From a checkpoint of a small transformer trained on Wikipedia: MLP 192 GeGLU.
Each number is 500 + 50 x the weight over its row's rms, rounded and kept within 0 to 999. Layers, rows and columns count from 0. Numbers have three digits each. The size before them is the row's rms in percent of the matrix's.

# layer 4 MLP up, 192x64, rms 0.239, rows 123-191, columns 0-63
101:575474537459451490534534456533467482539427509504493461565525437438430445466587390380465490474499516520480420549518431532518502526437446503447529478517432561513423503533431450515471603432551572
090:521476530555523540436465388580437539497455498539531573443412465500520418570616434558509520486541572468571607452529417474485477478520590455482460507498510527489589507482468483534532505453514555
118:576526518452462522557533530460547542421544530502446463563518449460547469448501440460519501549411466417554490507537445476406557454511497510500473489430557385406485462451529483505622431515412512
107:482508526503416537391513465519497451495522431445525457541447378433444448478572459542519504439473486563525481426489469538526463547478517443569443532461529487487477445519455483437515440456327470
074:585520540475500637440493512523458570482608487497504544405513531466542466523473550493528428516491491458451514393564510543428503505434465500509544451499427534527528549480509430436373455463456443
109:539522519477512552481502454467542591489436486505428537539469450443496519534468525371462534534561594535547490522526584475421478387561553494406517398441533548561415523482489527507526493498561443
081:494472427531448465495405450492443575509386408486407555447482455476498495516550452469604493506547482482585530505481511528458413519505494586545509435412532510482548449427502482540530524583476580
102:555552494512548450436520489445450508612561476507489503607498465562566474572504525505532490514540429428567514513481485557483501433495602459536456382501453519443426497498589527481544426426509573
096:458496479482530583561491455502500531424462458519389513523619458460493520500451472548422641463458466422476478486448527549556514471461570554466479550458505461506432535463496483519479485506514656
111:437507463485487578575568542573538544576527510578496470499440521534441465539439486501481599483486496522560463570534560573427505534476489456526453607454482505492436483560388487479527560387499554
102:497516466520515562494460559456550465552532420539456505451553451441567444518451527546570500447539496523468508483531451404492484457553500546560396535537610418443556508545540585500530425608551475
073:545588489505468528464559437457511493549486410635458434500477498459555420503518498419531501565499435442466492477465486500522507471386517464544511442520457582503405555468428389462519478444538502
077:536474574502541459589453491534521443620455503522579515451434540487528497411390546475452472437437560529519590560499448420512493501522437530434499431497487503582443548565531546531564487485484456
115:491413509513514602459534557547572536581537419438476509589464484482477545544487515529438505376460548540373554567434534433484480469480504510525481538496571546566512464518475531602532454488534503
104:547512564511491629550494535489454438488576577546643543455526500460483506518566444466503551448498454515552450457578490458560543443412558527505547563442552581473486498528488549465536494421525464
092:439463546551472482561417556475562536386520522504436452494495507517478645512559544485477538559554667511469498499542549511524522501594458455452418514485462516444481513511435546444484495500510540
089:420517523450486406554539535508501516485372508470501430522472482458524448523550441574495530524587358521526462506444595456514562439539383442522424542522477457503444483500490508500466546558499471
090:479539437494426511525466536519571531519446530490580495517541593657421457506517427462496547487568496560558491546505620489572525578597429502513456498489517452495431544537560535534483492461496506
103:521456473621522492456419539606523531534507459496483589471461494568537488489437514495426457559475419513520563585568420542444426529491473504517496559500475551565606511473576480545552440463483549
081:397412526461490485494517424496459492491472518499470507481605506501470536532562473550449589538451536427591466436522458549484491521520544547542499490545516388436640467426480421480537569499448492
092:453517451488530485493492485448509538453423482583497557460509492596409451588521553371596439474572451463520500486525436497473493499552505427449481546566349514497556466480540537531529516508510452
080:618472601514480427531560542497471486493561502465455432586404504494581485472469519519593550419493415492447482507513522548488526433473444451527457487573521578447451499435489449500398506535461539
095:428537534536546497547564567459472502580508541462515376524458475468455506491477477561433611486454548645603413543472514509465485490557444491450498469505508478518462455559473413508468523424471504
086:536634552562497402560579508416468554477454480513481534534496551460539493487524540485482584476491493471519498472508455587494449377463507504451556440574518427485430561519431454491465557538416533
098:448448532595567474470465507476641506508545521443458477597436458585559472458508490507496498508511477457522457567434523491452518426506415521545520498463609375486517506472493427572455539485542531
096:522518479478517493556471496410481409532423467481508449458456574531501528497494486510465465572483438464599501437404512465444389545456500553496505414559494500438515474452568504542561439637562474
088:526388570517489525504470533527484511459543511556455536490544503492549463560394510476492465535475557500542499540508415575480595533481472466416508477570426427573456590489542517426610500529605521
099:477512477526488517477591489519439437592457419423511515508459438438500447575528569533459522518471400516566501549445543501548456592602561561484443511491456459496523409563465480542529521447402514
085:426500494455458425423362498506414469456495501430493436520434447452528488417589528516527459388500473510500436421505471454504497547443446459501474505466512448457531505557477613498567538474496436
079:456360439456493430399474455555536515473509509567483572447488461515536486532566529512561384410446536464421436518473510440527559482485449492547588513480492547533549530517517458572477574515527457
095:427460485526575545528525427448441558526468524420516506508460477476471539542514465548392516550539458523548484485583444478452478512484629428391465428414511408451551551502539473551487462511509563
101:486423456463508462492333500469558482469539527545432489525545494527516406438451551541520468558530404482534449506434505544545507456471592470516348484456489445469491476498511566539514534481500577
098:474500492532549411419461426599427572516449495473494583436485402418537461518512514489526576424531544441516489482621524449518553463498543507461454499426502485530509542457424551399489496489451480
098:553497479471521474432563463640498559494512548449464490447586467493539516400535525617398571489514505529502556625524519473503462496556521552476558495540489540521558506437489477472523559536491402
081:514501499432509392499426572412457535524522499523501420469484461459582559468473497509578389471458497501594518518507484463466528537477437574509485528526548462452405355493459523472590519514456529
122:546528513539521396490468523549484542460430479523471539535552600442480530506502455476440515432505423505497486539550577557549495490534531508477588473437563477439402505411432572491481514586631472
095:560469585470486468539467560504504547446396600437537514436457383424541524543512433452515550482488502409511538469513439568413401457493496550514553458500490446518464510479475462398465494506509438
105:483511558570492444396560504480429617491491476531480460472462506451439499506492493605512512436571533560564489507422477471482427541582461546480427427455490441502568473547500552585480515493404444
089:520531521542524597446530470494423476532444549444614506489518414416512513437619529585453504472494487512452415456494415547452433451489444515568482534461494502446579573490475467487476469418474528
103:497481552506469585471499475467374480503512533555436501519522442499537523529507481475547489592559574549550527516482521434523425493458562415520426468587386540470495447467466521440591438472607509
097:537484521462528473442524490528501558560513543512402535469529499568491528497486544550513439493506455393430618514416487572444525569391530556554490476484394495532590458596513504540441466495552483
098:502549470432458584546625443524568497454394510496442448490603497526587494444446532428409495587471504538495476602518541480489508404489530531560453546545514496541439519511515461481538469504551474
109:528460550482511455473568593563523446489551525474426478523510569533462510510446453499439435513634485504360505416573410579463511486492498493476572498475445530519457529500500469489457464435524605
085:588454497471538437507447532565572493510423566402465486486494500445508476415513504484496531476465485562574460529460404573554507425600505488470579500509452497496480517541491523377458570606490549
097:468520484467510481503583538462479506481541504562472525416470572505541466443429378471493538651520463526519493544455549509476468537471513626501529482522459502496652457496508577455514452493459570
101:478442477438497510518594534527467556543495475405536492542526528505447584551648526506504578414465541434537563554556506469489444500556545465391493616516577497467509516560562503501514476519496467
091:511582525449559484502531467470465541412512548415425368455464470583536395480560569466469511494509429516588480465447522468487482477462438491523499414515441524486499471526531376481451459460480445
109:503454547412471442572497561482461550496514491542426503415542542573551493461413543537545572520443500445543624583539519482548475514471496488505439554562553539511557435498492494438558431438590534
097:545429355470473454405439466510474464531496438437507513476461578436548474510471546522550526432556471410411456532558570531492422550490444442452490524442455452501464560454494554569509477446494480
124:525491453471435526444426599472445487512524577511489453448509611567545511501434413490438541568452451564646483563425510487477474491513491524593478534452435493520496510461534446465528505437501434
104:533487481451438484387591504536496539534454471533455488432502420495529513531438545521567517506534507532474504539499476669522555504481503446506428459475518551559558541535545546360515490404547521
091:449552535516519436432545497511402580478523489470527498476423541462609448499539508575479527481425485500552497519493512427480505498470489482454403491456622468428512500586422452519371457487438484
095:421583488597427425522495514532442589525507507499558466519536533498565428529420517508454491488474516461495523527541443508474453482521514628519482549464394411555523570600504508504462432471409508
093:561473640427501516417478506534487482634553595493511492469531551555532501462432477570577523550486503454547547548548489441482556549463434503519462450538577479478554500429536454460550447488559531
093:480494486437518493457426506522456481529500392568404504535512486487455494481399538491528457485635582548493460480552470486502511473557498480596463466534444603564482528469518579505508457403580571
095:521503534526420407478594558593540474582492461535590538477552526463456478542523543450447552523504435614427518520557417627531543485471548444484499501511584522495443514559529474451498482494464484
087:557594567572544510510512439566501553523432508479408462568464501464562576473486434548422486458529546545487580535549516498434478533538473442529556563506435597528539492370532491527424525531489485
095:533547457482474506482494570470467411528451444510445500448563466480559546446456514457409510511497472533429492553471519597504522577580609586474557543472431520585461486539556426508463501447541606
117:468553534418466560485615424496472484497491499554492461417576442532520519498445551479524529542469580546602560582448517503576566501575465556625490551525521523521562524470530509452436565483502518
102:528450536457489408445527424542373567501428480443568527536512467526532526458441420479504552432555534535551479483482517500470454540483496535562477509463410472426463457486357539449472513446421477
112:455376431595406539472505465508482545502489402475491589509489532485528401630484477510511484498440480472475556475519413511521510527436459412568528522506496495497500416523433517511455464519546405
107:560407527522500529457529580508566481536540518481439458450586444436408516495530485545453516517420447510451608476535451587457529478493544502427582525467512496564421573471551488409504447567540510
106:466537457446404611553502471602509506472445550515543452486465510551403479476518493460505455597490452536605558538487513410464505435506531523576539430523534567463466486416493426531530513507428451
101:587519531542432472535567612511552454536464579457567500451487452485444435483450602577471568454462573478571458490527498531445510510581524391523449474510504514494471499570465462493419421463465483
088:523491599489497513522533406523446529430445569563455471509465485509553551454496478452466547495534556500483524520466489534520478493450494560589405518477480485428496600560458555525502615540610622
112:478554572521464459547574419546427496441561547536488503449516551446473508495531485474472527435478601454547602519602531425507519485547470540405519424485521501459585513541499487511479535399485392
123:565467459573501538462516530539607513520467479471459592436451500499424485587446564541525494416492574561485557498404491478525632519563404469465464514481536562489554569515444469504457519556493478
101:453511562546621594517434471474443532554541496518538503528435466425487516515498529605448473512552503476520484611477423635514489495519502411508440471462445510473548551545525483549565487458585484
092:561496549439586482453487480480513576444531564582401514503475453472604522534556511528586517506492511479476609452532422508556448442492430514551407463519518538517585445485542570546526545529556446
# layer 4 MLP down (transposed), 192x64, rms 0.206, rows 123-191, columns 0-63
105:524474458557533508530556524478507577576463482432457536510395561574502536467513506559445503428367501501464470380445444485575493498464544435520592515505467525550459489525508621514465541489544454
088:489527452436532509410520621518514460495430577479496495595527518525527502449523492525402539450513418467445493496512593524472502496494498463498556470436619455497419345497498442494463544470505468
113:399531503516629541484507481552525492438460539649521489560482551479541585499427544491531502599561555457517459536533494478458504520493490541544514440508506416498537441431398398466490487473498498
115:481570511535498574433492463478477510348426515566569536511450401534526507574472538482607522624487469387485543523506505490551525429471506533497540467518532494517505477472512430490486504493472616
085:499488452503490482560485561501502483560455415497557462551449568478535655417448525506503501486481526497465508504490480445546406522537536514496490472584549441407474484500407574471625395509506525
112:546495483535485469626464552485485515408525404507526443514486450486505494529592411535527386517500449484505538609426597480540460527490452464509495596501506554541508464538523468469550552511576585
094:500512456506575482514473602527487446537468520503570471512552477406520473508450513482580484498452500493422438581469478470623490550429482512558473346492605464528495558545509456453488484420495557
106:580492439596452425528471585458470436557538465500512477569574469449473540463491546510527487532493501450398460559504542544436482501583558555487427560596458565487496594576492507517444519482549439
099:444468490528494525489491473545512510440480460546452536443438512513478495498543570478500584583549480545518511405469607402425518419529544476455544490533455433445527563514539513422504649474439568
112:411457434505472482441602512528533510466449570496450490556377594522496488495596491422450538514607534591501444531520522551440502487493483453560392589481521440472504534501500476527503522481508562
107:501463483595533518570479504581587573480437400574471434523485487490574510571469546531502554518533502370534505476461413386513448541446477522500479568419502475508466463569535520468526546502440504
085:542540541436487551563460511521492423587515582481483522562557507481497586466515468430456541493513440446417528552593482451547527539537639556494519622467504519456426453423442524487491465495494522
095:464509564490498548447495538460512423448583434406421483444546532597436496492601518445517457570563537507586447569520529533519473510551560471432480538455515477429575444464485465409505462549472468
115:576465527603417486477503503532453524451542427514438512529439461566468513527534488512505407474497532406454513571574537506526509486502529426447416525512554441536372424551461451542544567523436548
100:472485537491474555462539504487525433437559465478456480468506524536480551539549475494472440448588586474505465627501536574537508475485572426492485487457506558518439419590415516549514516665478464
090:428593440524498432465426494494444476447518589495522458513466511437476486577483534553518471563462546449443502491430547595502483429471464464620451414539526518578501503603487484519502438499476406
099:560464486489416436484504518493417463585546535522465533592507469494498541439498525509481446480389457566426514490455487632514565476494536434520441464529603558510464511480538599486428461458500428
094:583495572529499513425502462533406532448447446474530495491577498463524513415621381527523493565489550482425451544464459514589416531498505507535544462427515513451540485507521515384446433498524519
094:597575454490523552476476505540515421572434507440435520544556454403510525377438492435548492483493509554494503548487433457461606469448472496475458524429548472405526515408516535444426508508474500
087:522459451520437455500488430520513553511439519448580521526461423496571522497471457518384538526483532546551524483437529569560505513444460395563519423485563478529488398574539408543553460546528588
104:498526402492525515519552540456515526554501617448537466513539494408536497464550489471509461453512523490500504522529441647547446561486436516482473356472564532491473518455538542494565480376465442
089:530491392528547569504454419557550595509465498569505510377495482465509554644556516554598445534564471510521506521456550527532533417535534533516510504536465467484457500533452472533496615479525487
085:494495522452507588546461461451507554509557475527383547446513550588513534510581517466603453531567480459481574388499485538588539480550556495517491529459434580455537496472435432531485475599504534
090:436439451426549468463451524503548528488482554509468487491614549508500549543475567556483413494534528490556510626525500484462482561490433465540489374397513570542523476414493532513512423442524432
102:515516540515431481518436561485498458545547497490488420382500518442509607578514482420560462465534558479498525548491410547491586573465520496513440537574440557478478471520424458495482532482535357
095:488349571457488521452577536452552530504539514420495562431498568458532523511469526486479583399502542565518509572516481534496504432440539568539583519541563596484529562505486516512512542461520402
093:520589419425469495571540522519522547510544585402522527588536565435491574566482487543546482443533563553616516535485469538458451468538494537534480399542535537495430490411475454485484575468509518
092:432477567481449430518489490446503543451486479576518520489537545435478499549501499583498479666522472555433524518632541468484484456524448501456546426456430601512466477495520521402538484490527575
097:510503452482553519466513579429492445409526563505528475506435522489605554508423563508590519610542476493536483638475548426493453467473471555455558444421422496509494512541417473474478548509517469
085:502564529474407487516547473541520495546574510579535471483471527435535517534489565478467662553524495472522507470489470469467431462573541529563543481424551533464538593417609412460557467500523529
099:539456484483385454459558474496584471563462435537590482423455503405573535497381544467515479564552540506442489601540557452561448545471479536464535451471450507494536559479476430522521448508446496
104:509523487424564406559555554499454442583510537534517474551488526478461503497519471450560487426500552566494588501528485548427456590497479486624468434559558557562476542510435403478544537460493418
095:477468581500463483634483470414460490514456410492438520518542566560498407466451428502410439502492423506523483584530487491470603502476620407417473525478463459504496512512494539463468513476532493
095:534460450560404470478565552505535580479459508456499465455393467482442565466477467468536443521461502447441467490505547507490554410462545562484427520538522556441546574528450612455460457509453619
089:548541503433522503506475499504586482480554521493547460381557449487489527503601473549509458563559609588484497516485447567525455547590429615505488517571483478486491525514491552514510530492433372
108:481487522502399489517492511422552586520514442493576537559602529522478468584505413522492535486481396490505541450627485493479478530547549470480518483458418574458516424526484464498478452590523607
099:481468498538505524499530452447460460464445496466527552494361557479552488485572525578413502490485526451486407576547498562433568534387514417533533514571469404494512462564529508484496420443566484
109:604535542500440492485449443473442482466511413491477507568524474476457438532376467492539547530469467574468499497467443496446612482511470535484453675543473558449482568502533501544477425477517528
094:498542555512558471509481503507528544455488476349554478470465464534430555520538421412540479459520563548504452554510509548538584560452531538611491552518551552587479513581585530451528481526556431
102:497558495536434435537469515478459459451548490434483451416412464534389477493575468555528481547552547495513564572433509469553514429489497512547514543574443534448539443497494352545524523563541427
099:588501418523547573473529524493502443611500526436468476544520500481466500468515578499514500491455557420422505601440506507590446577451484504498496415478590522460428615563480569476524459453488503
086:550505547487490520513398562502506432426587580462591492536395463461482556576490525519478461471545531428507502465488476577495545515471469576379480553563475518481510472492463574623487478563472518
102:495546444544561485458434382525521495433567533442432485387498550533393511548547433459468510607603489497461493521503392521480604516474513511579515507531498526537508469490458423520475466486515507
084:467555477526495487481513430533486489569514533626473471447472494545448566475546521497433415420495501485482521515461584533512412417472399415416504504568564445491510479470431510579464453494408553
098:503537458526554456563459571481473459569464495466523508544425485515582564522381506516598560580469533510421472459492438514479447546502465469555544482432609521558480540456510388491519499514595451
100:594443435489425480458564524410456513448500552419462516527468592479597477512569507544483512438466497456488528513446505586587557438561579505523539557379504574492519515514541482493502433476503444
095:479391427564405484449524384414480510497476531474481558506518537545548488476469476556491454418516536502506460561498503519481532505495454449480583560455394481515427416570484585512455495493417421
095:528565474505570533514517455578499581508552515479346516446601586501468516446572444468536538453513515511572544535505500454479558519486479534542497605483537546487505501508451573546434604488475586
095:551514477465562526462465609497557428510481471519414509613491478484592533554490464548579619492470507470414499568535531450398522501542498471460546407484486549467513495505557587497502556461448456
117:550413481492505470473521569495497422432483568464586422593451508475456473372472496508527516609571506539480491528487486478459457461473451570483516568568458543420434512520542457430589509471542547
109:504511527555430527475531495562489502563489556398532422567556421495405571588431510542508514540440458456480532462459481590559452574503511466584500454420500585535563444554497456470505520443504450
089:405487517400392443594479545525532501530456494504418518488470481500453522577427473483513506438475459460488574404552454505496596591453518499444460481435531517480495468546574529540566473420487431
097:533441533443616459533511394500466522551430466473522547371550426506437545538488480566521493502570507445531502525482541502502595576511496497473478558525622469458545480456494528488439584442548466
095:576443509480459427560612527465572565557500468454580500432463496549508494445584399449528478512516548483519462529526587531577488489485440589525476497557543555459556492634525514527479537534465509
084:529479481434562540507580625484525410492503482442527538531548527401523529458390472480627539464471486524472501484481442511480599503525530550517538380465567486429522590504482456520466480521502462
096:487468460454478450595564516585590472554498382512515532447490543453566450500530500437481456467541488550501417551468483542472571635512621497521444518479520430480561541532536562460514514462460506
090:540439557477430561526518476436584490541507515442485513556475578492512502424545453519434516453456515559475567345524502456459510475536519523460482532477413572514464556463565592432392515484452475
091:484445471499511511505518432499511590467474541490472464401554508477446447438413560538521429422515447443560456452511497412517444499448428481508549515387408484493415472390478512470499575499473439
110:485421573548400543523460520416458478461467473465532446588506588501494402472485437555423507457513524530464563468589458530500441550472518506463568461497450483492483483502613515433509418422433472
105:432478575507564611586532530484480458444552450570498442548425517512460474432506427575577406503443489535520431502553405500536515524544545555452485469524470479463469544525492597471536474563551563
117:538492538481496532492420541615534376440468490543486538513489475473526414449601430459571519483506500533415450507505479477454521535562485502451425545598575577466577520485503585442468529553511474
106:504450437544480472422545463489503562450492577489433510582529626503477475517457449516475504479461589511433443591477470557450485510456469431527406439535464555548497465562456480552522557521624538
099:456571550469520504492519452421531418510497525467582534648476482526605488506462469476544499429518507551530530594622473483530487571440424413476488514520491475485496511413541412541470447513489476
103:518488435445526594515460438489514568609468523640463453542473450472506441561480524534425517401469470479415516555418531445490475503440515478547484437537544507563516510443481511416514507461462591
087:439470518479457517605431448388512527471514493424541526551455395533570621498467513503518502497550553467513476401490531515577471452570518528430555594423449463490528464540507544474498525552530552
113:445569490460528460486430446498462533509487548601497429418516501471562465550409518599487550489533509496491533384543559384499553411512494520494544527418457504563467562502447498547478519543403503
120:561459428533549518424516515419603506513507462417468491503495486508508488514475351478512492516519504551493448532445433459486434553633465460508615479519510508560539418516498512481517440550557412
084:464458544464645485515416430534440571564492552482454453469519518487530436550483517560435536538476571462373473493488511563514450538461537444548472416511516456538437499530483479561576435512445437
094:512421447569419507570510549511493421500488459440503540570483502459528489467435539419472432395404530501466513481525547570466529478460598440503423437422589475474463431544544496458456483483463560
# layer 4 MLP gate, 192x64, rms 0.227, rows 124-191, columns 0-63
076:499485490452467459490532557536427559571456547490466543509464542562508513358419457539479485401529485530455463440580490494466436472404514564563535535474574480517494577586499490401525552443522536
107:452520415514512469517472470567535473482468552411521457522405544552374561574503413554444536539440514541543518527574532386495490507537498471445571556464500454435586484492436509574558493488507480
097:454564427460547555556496475556475493476520490501492562516479537661479542533456470581465515562496445455459559640460599448504544477509540548597554502464496556495502550443512459481490502447511570
099:548469552459496530451525455541598484438495575504463513426449414515430370549574546464520422519530502523471470507479488591472583489485476447466501481435472547546504572487525393483411502451461435
104:542499562485591465465535497499462472569579419475439488515447439479501494639584442450477501482443425538487489465505458608495561552431437544541438502447522493428465452509493516460407471567530525
105:556596588460570523528585534425485541446543555482518503451474501469470487595508548549450542493477518402484487459515405482407498507450481404456507467497543415477463489562530450460463385505480440
095:433475544461451498543527502567398425434502539515492511502527498514546422505546434579501524506466478568461467488532609507566530455504568435519458548529602484427542459443437479410522483372466484
100:585504442532577487455565404491562464527496455478474485577491504524555524539554524557425534566482430474471573611446595512498504476536459584521491452560517449514444520454563412587517537534462458
099:521501487460431545522524524477308472475439534475557563456525568540444505518507440476489555467506443501438473547468567489453523516464504480468543554476506566506543380449511466490483553398395537
108:482484548504469497568453502489524365489551546477564442515535424592540501475529478507468439484516568595466511453489583428466535507491413399498492513513533490458543590543415546521391429531473496
097:441445531556597457435418485521547472495446468518483496414415510535456407486475511623488510535470536511622524486446449470463449482538434459504424415511534496524524545541527431544490448439572514
097:470552503418516407460560544432482489480535544457508458416531464538461459498477552532516529450556527584510483506505489457527474513532437425590345439582418449455495479499520482459407437478454544
094:394484415446532613464481504474452420465501492424454500486465481576437510530495421566477402507480523513511478503531568467476526474479422462500609595464493526561577457463521473421511446458548544
109:532508454569482465525537502508527465570511417484455520545512491571399571534485476501490501505563542552350540457500616549509497482523512484508490399544554474590484509515415520392469495433577480
094:531504475501563433397457449469524410494581491511466504477395434522518446463496526632559501443512501443579632461450466527501519441457483491479503447469519522483540590550546465508491450580534461
092:579511568424475475417558504484510409507532510533544555419398482424541476552515500509528479511529506509454502512553411522521460489391445456522461432504577565546448579504506529447461428541502386
095:512405552417524500438437498499431515469518587539535484413530509555528525516502461552498500504461434485466447479560430454430620518476523484494538543551543418392453458436497567476483446492604554
093:467502427525545547474519413530567544489495517423540539512485450519447533519554484461467468492428630550586526465529448499496482609510514527541478506450527362459561491474531518451465583566393507
085:548512525466479443525418509411492508523514511527463468526382451507495459543560460611529465459514563492567505407489469570449543466503416473489439529576499395535518430626489481504473500501580448
091:549469537510510492419430553566483479437602582451596547494496558552443513520445491568413502493522470496426564532511474549564548408570556500495488454542492538535439543498562401583469499505495557
095:509506543445482532455548454450533475533557496507385462561533467463549525420537492560457475469460554427416389466419489522426525489500391487580547524388510497515522457507439447456432484447454521
080:422505504542556473511539551513584536476605580552619503430582553516465533466469550538503523540412501536470462518554534520490531471459438457406544494504549415483449523518518491447440488493448627
095:462500471534409464445531513462398459510463438484563459549524417487447570484460434519501508437545498512477413426432474491515510549520623496494489480511417401504555417512480487506492602505453599
094:569516519603433456447390474519492436622510521482504473487547434510542477472574489526470476461498532452480466501445503539487417463451517444434449551549599500522393467480389456432501466524484548
103:578497529434549523558587434463473518552501521453568453538440419493567496568520461465550500531526510421430495450488516407451573408471475559547468497445539517421482520506571547572468467568471406
099:484446528553538438432441489544584533529504514472513554446512467499507569534572487569544453401462453469482461436531450520437488583411574506472415491484587483508522504493487600452452551530406412
098:522485541535512425448487526391604441519479462489515590518481544588465518434461494422476504443496468573499423428434522601445511421399450446498486552550595459530493501548503471477532541518502533
093:533572461463503554607592551533453582478598550495454510485471541574524545519505490459542537581491491590543478539499586519484441480503526564546427557442554554504491503556525566511572453460604529
087:469517455510415524486488539469484456512458500546511513438511505555447521483404441482501437655546458562450469458456503456556497591478481580509453476407507476569506537460590549450484569401505565
102:520485377440506531516468550444467495542485593414638428453485437542431500529489580503477530513492477510513434582600448508540489467494457496524427502412515511486423448541523466472539461477412506
106:484601489555509505495435480513438498572505469491514446484538436501421482573460517466526511564569534492566478400602415464481476493567480473439492383546498488479453465589550606511450478431444518
096:570523503485417496478578529573522438473449536495481441458522466524514538468482422426427580612502393493573417546493579518410499471485544455482508599462541503466434487426458496495548517454547508
117:531432526405489494580554534468536531535467524558449464476549518488520514407477445513486564449439585516456496612474468582466597522578462482581466556510535548484492462472546497433440407570451474
097:484447522552533460456519408494538382458457414551449383561493463457475481463495520620461545507432566496502436485405540493563550598513529494525550526489529438481520574538450458539462548493521509
107:488509446469610433536481481567513410537578504413487525476528612537486429548475375538443513470543520550489525548523515515494498544553555558422521430417525494572477511512554439567513504484580530
094:451505502434498545523516512517526581478500525549470550487532502604474485484490582510441517431445485497438522570615475508510556588417485525604488596505574438522413478495447559463556409463482441
106:406406460437495508477421547509532520508434556510459536495589480529444557531448497547484606494559499499486471547511501522550556563521542436623468534516445460546481463470487554470542628507453589
091:485473532502605407537607523482544466455551585417446498462500590470481529569585439569442527509433501506534500425486529481521533610489471555435534514529530457569475521537586460449502540529517447
107:469459528525467487407455454502479428444480410577530458411400468477472545513546475626523610490503591532527518526478472470425517544475519467433546549556507482516598451557546503525490501512420452
108:568482491511503622467576506523501410499567521546457447608469452575529510432488446471490435533477509495410486500452511453460606500420470423487504454387517556511537497522484413469482480490513587
090:513503457502497540532469537409396560471569498468566552467391595484451566499533525554495522506516435457521521439471538417436386587431450547445442552551538539505470514502443483499462485517424528
096:487513434457561503463473449451519491454563513466502503420538447495526488447507516537522553547334460429570553559488523509452557520502540570473469508468542470466529509596581419502519471592453387
092:466420426468544525515480472465478549546532572485518441508537482509545446494399498526536542556518637494526478489603394452484506582531578552545474512424523532496499581501499520435537500410495597
103:544537525503541489568483530473517500532572527526564484517496603548537533467532355452596461532525516466498508424471471462459570445440503514504492487407675470432494452530501554513503445482559506
108:515475544457457402435400553442490454499391490462440514423494460519449550508485519544538473443427515474562477502494441549483577532463529424530572536571477497543433501401534623484488519467555519
091:547533537525557482562569467575508469532526519587555447523508535465623528493410461492494545595486507496581559491489476515529437473425535564511479491581498578421534558531472634506551439498526519
109:549409492511446642502537479583468426494538479486512497559396492470499485512613412438490436502434551496468582517497536568436522560477507539424513524478560527501547488473510478519578559461424463
096:467531556417468480566518591409455557467433476552496510483497434541489485487477414433491489528495526509464467452478427580429504579472500607579422594401559541526452549482532551494473467532516469
103:486538440607499520494557534420448549553591486509369517510508477512588507584533506535501521486500465509506500580509436513564473491475465561560390526493515548545441496498527574569453420598472452
096:609565477477539613520516503496470421453472487477445474509386422464582546512518513499464511607552422445522479484557512590426545491375512553444474481443539517551495523467492511484563465502478492
091:500560481478643460504436488444471453547431472554474558501474536461455485507501514522450548497442451585511497449445530499415498483459475519445596427519603439480409558466414456513460562580516485
123:581552501406581562577530517492409517434516567457386470494388571491431563473473497475469534533531492556497510504538559504461553524539561562469486526454436547459415570531516506410492523528479528
102:549478516416474428474589522491529532543501445460438536447499584570563472490528396549453547509488459528557490569497499533401622549446474488395533489498499525564519403491499461503498526468402533
094:528430481464513400471415427504483604538493525514425522527537513524544469537451584525534569528578458462503539458480441552515481481485492489501458600572589483554448530472560512606556574576529544
103:565493493402557424528461492467504417397514458486486559441448480489462478606552507516496505532513459534486445398484468461419549517504459491491523406544493521476569472433552582559381464537559480
105:579508489474494528547462519508483463411518572480545514369451598512429452518500458457416499574435544484523510474449483515469473613487572483497493618564457575438537597471535505529481508492478546
119:550519441567494501559555496444451431536499452577465432445556494481513501401417455549467589567527587514497542516431506540528461437500570493464527513554451582542442486613461491480524488496544601
125:454576503419557459527519527548435601483456496574406498442496455503540515499507540485517569418579461531495563495506502563550585452476498522558398544512571525519433516572461572432524587554507480
093:472484487443431424489534497548503470474622586485499514479567418559456566480518548550483487470588529431455549524597529435480512528536532538526484540560422439512484466396457575444502533588451523
097:413473494392499516468534548529526395463410533442528496536557457487494504423496495553502523455432467548549530501413488512541620558502431496525518531607500524479579492543465440440492561590471448
085:508550596525511481544554403537406530474509592526500445498448536597465507438518453499404525423628562513510508512459538508514524422560477458513440518470499509466434449571460524549507589507470561
117:386484455439472512488499486526512474488463443492480545583527484505482534603477472525460476432443512533550501600424485392515518608457527424495485570591445473495509422441436540512511532537403452
103:556504536493411481393525536523451491435480395603478529436459373442519448496479508433505485507516482526511487581562526529494492471457408406516513478543544514532516492526461519530383560543541424
093:473565491432455489570553484460506515481458521500522510447574482565542550444532504520402435485531519536459404531552509630492563472548587582562442516494406503574538529577508518436516554515472573
102:458418413480533485523411489478431495516428430507536508539568416572454438469505479507462433514507503507496427557492410603571432473532585426482451574580479467538446499557539511428502479488540484
097:474445428479502470509424429562542502543458457554463573543418496517476476547563553580467429495452507525460433591565515436526501479450475442507521516443629430540517452443452578461507519514530405
096:510490558452494413501460382474407555438502608443495421442502529508548486537575534499438527457505534503494613506526416455449471459526466519483442423598456528501446506462546547535539437510523560
099:518553528575426469499515496465500396416517448505554549543603484554455476506511515474538448549522561597478548456554494498554474444456568441467423432497502430531580563486538538444533528381455524